From a checkpoint of a small transformer trained on Wikipedia.
Size: 1 head of 64, vocabulary 1024.
Architecture: biases, tied embeddings.
Training: a variant of Adam for these matrices, 132M tokens, 9130 steps.
Each number is 128 + 32 x the weight over its row's rms, rounded and kept within 0 to 255. Layers, rows and columns count from 0. Numbers have three digits each. The size before them is the row's rms in percent of the matrix's.

# layer 5 MLP down (transposed), 192x64, rms 0.14, rows 162-191, columns 0-63
101:128088124121118211144150156232077125104163144067104195123123113069150112101135099102093134127118145075120126141154117164079141099115149162111125156118151131065158145096128158144127172145112104
097:148162138154124111070137077172104090084122218165083210174083111102110117178118129120122115122090131147163123135199085081092119150139115108131104127134104139124120112148104186148092114140165121
141:126087103153138147153183166149128117121143133129136053135091084097107140104151113122197136126059202138114139166127084147110106188091107051111124169114103080129158149176113156161129156116155110
084:101132092080131122154127154138173064049098117175142080157118174168133158150150058121139080154100135129095074142143126143123122102142147208125107089144081118088106159144110141135124143185165151
112:158079138120180095169060106180128075169045118067132101135095175137130115122101123144127122162145147127124103093128121089108190100123106107182143141164118116111099185160129125157197135111134160
107:132123140118140121089124130081145134147140113114169161120045114121116076131043077132100141192093114141143141122141105204122152148145167138121135127127146041180153198147135143153074119127111142
119:103040091124152047108121146122156167177128163120100187133155190113105111060146179100091145128101142087154095151114102086135184082122086152117122164125132123163140091136132124147129170144123122
099:133097086141149153189146137104121093099082191139144161119196127148150118191152133104126143075157146068096110152123116157148175108144101153091114097111122119089154096117048115112139140213124115
111:079114160096100222121116100107109139180161116100134138159098122115085137092132134112167092088139112111115129146142111178106142130132128104135087117107153136161142123135118197127250101173083115
106:140141159172136147194135162167121124143142084046106140118156111127129161075154125146143184166127111088154087148137144113122163124085112122131088093195073133096127107100118095196047127108111130
094:129084124099167198138094197148112148095117136132133154087158156083120151135126109135194057131135144193143113098115129183143104102140100189133072113119129100071150139131161101088132099157078152
061:098140092150150137096155138109112135108108125121124135147133142137134071160106093148116114095136093117119136151158255097115080134154111117083133193093117099189132101142184094180121100189122127
101:091162106105210127151082100151169129081082145137157137124124141140130123074119117187142130063130090112091116107114203143137126176142100130124119153173153103125101101086154115132072145095146209
099:140113129116120162068129038215138115147083139125111115184102114152110099141139156206088172144118125178196097133117106139114156138138120083144148106119122093185121078124148095130101091148137126
166:103107137107085102088181136157134145108088130184060223177123153109187114107084138098110172069147129131124087135119113100133209163105130158117080158158135132106120113103137099118128132139158100
092:142094095090082137135153122150161133095142167207132154117157140161115124191112082117150168116135130180115159090160120111188104105069161140088077068141095140118117130121146111156149101061095179
085:120120170112145128127119143144170103203147123125133142081113111143086144166105147139105060096173196100137131164137110138109150198128114180077110108114137131106098084145151104136142155033065139
086:112111138082111142102161119130142180146162096165159112091116043155106155112076088196132101083187083129136156158128134135094105138105174167101107131110142085194107086123163188112127143149149112
093:115112142129163099155084206154088109096111136171132097094151104140157137097150149175131112074143097150103131130161148130119088054113138100067056134198159099130150124139110108118176180167149112
089:139103099105116149088180080137145176119089167152146111092164174122109121141135068141124158111110179195141132068160054183162065156075143129124158101140101149132131126160117138123116101075114165
066:173075126096137132134134090151077142142191153133148126075124142154115116170080068122156188127144085209133164090090104177177104098123115134097119107136118125144117123106137122104213117074127127
104:117175177101096160143113118064123150113153150060164135095159095186135167131093103102112097122169096072139176172173111117161141113135132117101089121098128081164172068160139140119161137060130131
110:174156137190182121128115164149177119091154147150091091143070071149076127175123114124174105126132189101145101121108126125117119139144096043144178129125125130099186156122140081112131119067088111
101:117142223145062136109101091111130206134124104136148152073137091106185117128120114197115119120106133090142197133080113111132147143122171111122112108108119084177113123108130124174189109149085135
087:160102076114155107174163098151076155130086147148144166187100149129147114114147130167130155104127066104118119109114098058132100144157087111179184121140048088101135111156090167141121175124170163
085:093105113118183119099139132106098099083177101147130130097108122111122116162139148160190111147138139239138139065113133190138114141111128122087081144119129175179130149092119184130200112110102108
099:121139113135139144119093080092120162119088127190112071094143087150158110115158144098121135131175127164088182159156101163133118126138192150110095166034139083117110068131131157150143196151154101
098:075135102155121129151188121127126149155112078103177125045094105150147117085132064195076122158129109100088137150167114145199142099117145146158081107172132077137115121148097137131159156143167160
080:098129136069089123134135106164106155143173175123110154107060089175154122214120065141102139139146183143046127106132104153126113088142106180147172137168089089144090107136123148141129146160102133
114:104113134085078148173113151091161104120180093096095119149157101081123112089084142106109157113093145131161235108137117207142119139147142120103120142151065119108172154185147162171117129110117107
# layer 5 MLP up, 192x64, rms 0.167, rows 163-191, columns 0-63
105:053101073130137090129158149204159119104110096104157141119145160118121095155100090117097142106142158192119113155127124135126110162061184078156161138150180107104097133106089160094127145114199154
137:135090146133122136080115125163130139163120089076189167133155165182148112143153122131110135134113091162166119163135119021128082150081105170082148192133105172117126141067109094137168142102141111
091:095091189172159080098118076121120131150118151205143143121179186130089151107078138123148133105139100103130191135110120077095203140136108102111162067143147142126106166106126126160114140191115111
105:127157109123108156135184107155120129107075124199185089068119118157126175048178159134165157157113118105128172161095103116183113125140124116060148124120165155115160148085103112122119136154119063
112:158121142081114143168200104202131134086139124133132147113159110092138141116085132106110142098139158154144171164161085047103080137067152151105128138061201119158095091131143110111170131109146121
122:138195097130113135060221161188136107143105057134123176086142113153136120138125158184108130102127160194130164136124107075132095129095134138122139184110132114104121181088147126123124100112122079
111:121145122103123124126148115149116164091137101180133066089102181174076170127119094141133142207093138138145181151121093093159125178145145182176110077144134175104162158151110150120053116155157148
102:159162126094137133115099141165094103157159086152117175128109129132102137142145114120107111153132083171161161131127144055133129142062122147046170163137086096138151181105094047206139127107116112
110:078134186055099138162093069111112063120178068185169106091134163106090124108123129167107137168075137136166178114113130111104122137131156185172150100143158161125151141133127109136136134172148095
087:131177109089192068119162114136137131118131141139112105122142140113077160103122091079128135183100115119130116115035124143094148174094125134118209153169140137112177164147185143098145169152087085
042:162188127102169132127084138087177073122150144143094117117109169067099186132096128159128160138145124169115144129201067091121115157113128137173139150151105142125118152093072093092153174080138074
092:117115101186122096114137196108104131135105101116107120158138153168185089145170090161084174084094163165104186139158096071065101095105144109073173109138130109109124147109145137128198145160144133
123:136109165104168003160116072137133136101122111146144102147113136125114106130092103168104142141146129182144181129060100153098135127189109162106187086116172075136139113140115129099108104152160120
129:155131115131114073101181142135125110104166084197180118134091116107113119092138172152127150105041141161158155162129111123143109155124126170130140165119134136134098161126199100066120113035115097
083:085148147143137124103175136112130137131076121070173091092133108129101206087147133164116134138094161136142138135081129140082104157220163123138131177142124150123133141074158145124126135123212059
091:112117086153163166099101156119124131074126018117151072149123141112190100121132096153146147121116106143177146163114133079180120084151144108113166172122163106143185178099129110076145122110166110
087:116137032152115151128121091175092122135138117160126103144113186152104113144152198136146155082135117132156142065175131089120103135126129112132094150141115130129078138171171070057124165054137143
108:173128177112161125120116031055102159131160098163161059129103170125181144067132202110140107123151120114138169143128100111125146167102095161140137144189147153107144116137120124151113106100087132
085:136113133109110122072176154127100144130125126113095138091180166215154155147090121148132159063085141088162149153115110120166194145186103071147096137138101151129101147067080084143123125084126136
061:114154118149117146101066220164138169103104127157053100085103116156122150180120129107058151107119122123123149138122133166062166139147117091190105184183134150112099150163128131128129119144089149
109:108093123073146149079168140190123091102143169148124111086114176085122102145125191104171123184055131143127178116100108091125126103161149170179186145144141117112164160107152104068154134139133147
111:092136124095134133065193156139102159166138118076190161135064157173102148169179101166106144109112166147106104161173113056159111077147092136121127158147137135135107123168127068127146107122123085
102:101077150158173147132088143115093082130144165107099123137121130148076119185130115101110112097159133150104130171115095141096101156150140129160127142121110235145076131114119111111204132064188080
086:091068184157108084141146102140151119128144154146184087145078189121125121200136098138178139141121099131062078078133131088114097165121106127102097120121152129113085164121106154151196093157117166
086:135160116132134079102166186096160142137138131096171137130158080180157119103148122165166117078123087108151103155161125152061162098114151126089112151135141122145105197061066128170141125091194107
093:107142102090169112131196131199112106131116123112201094117060081176129167105103123137125141155091090134150116137163124136146188141121134137124116062130168150131169122098119174076175078132082108
096:164116111109212128142129149119119109150116126139106163095129123187177112160188149138150157140148126129069177103122075106090082177107113176180156105110081091107122116092155145155162090164122063
078:139127099144082167088095077120113161079120111094209135154132170091148156068165135135126116136099129155168120163158130049183134131092120090164126142175151091097149128134152121080164113128186101
117:132096132129162094092157136135091131127128097155194077095144181132187154087198037171143158099148092124135057127143117066112120118166144169108153098102143164136138096127128103147162103142142117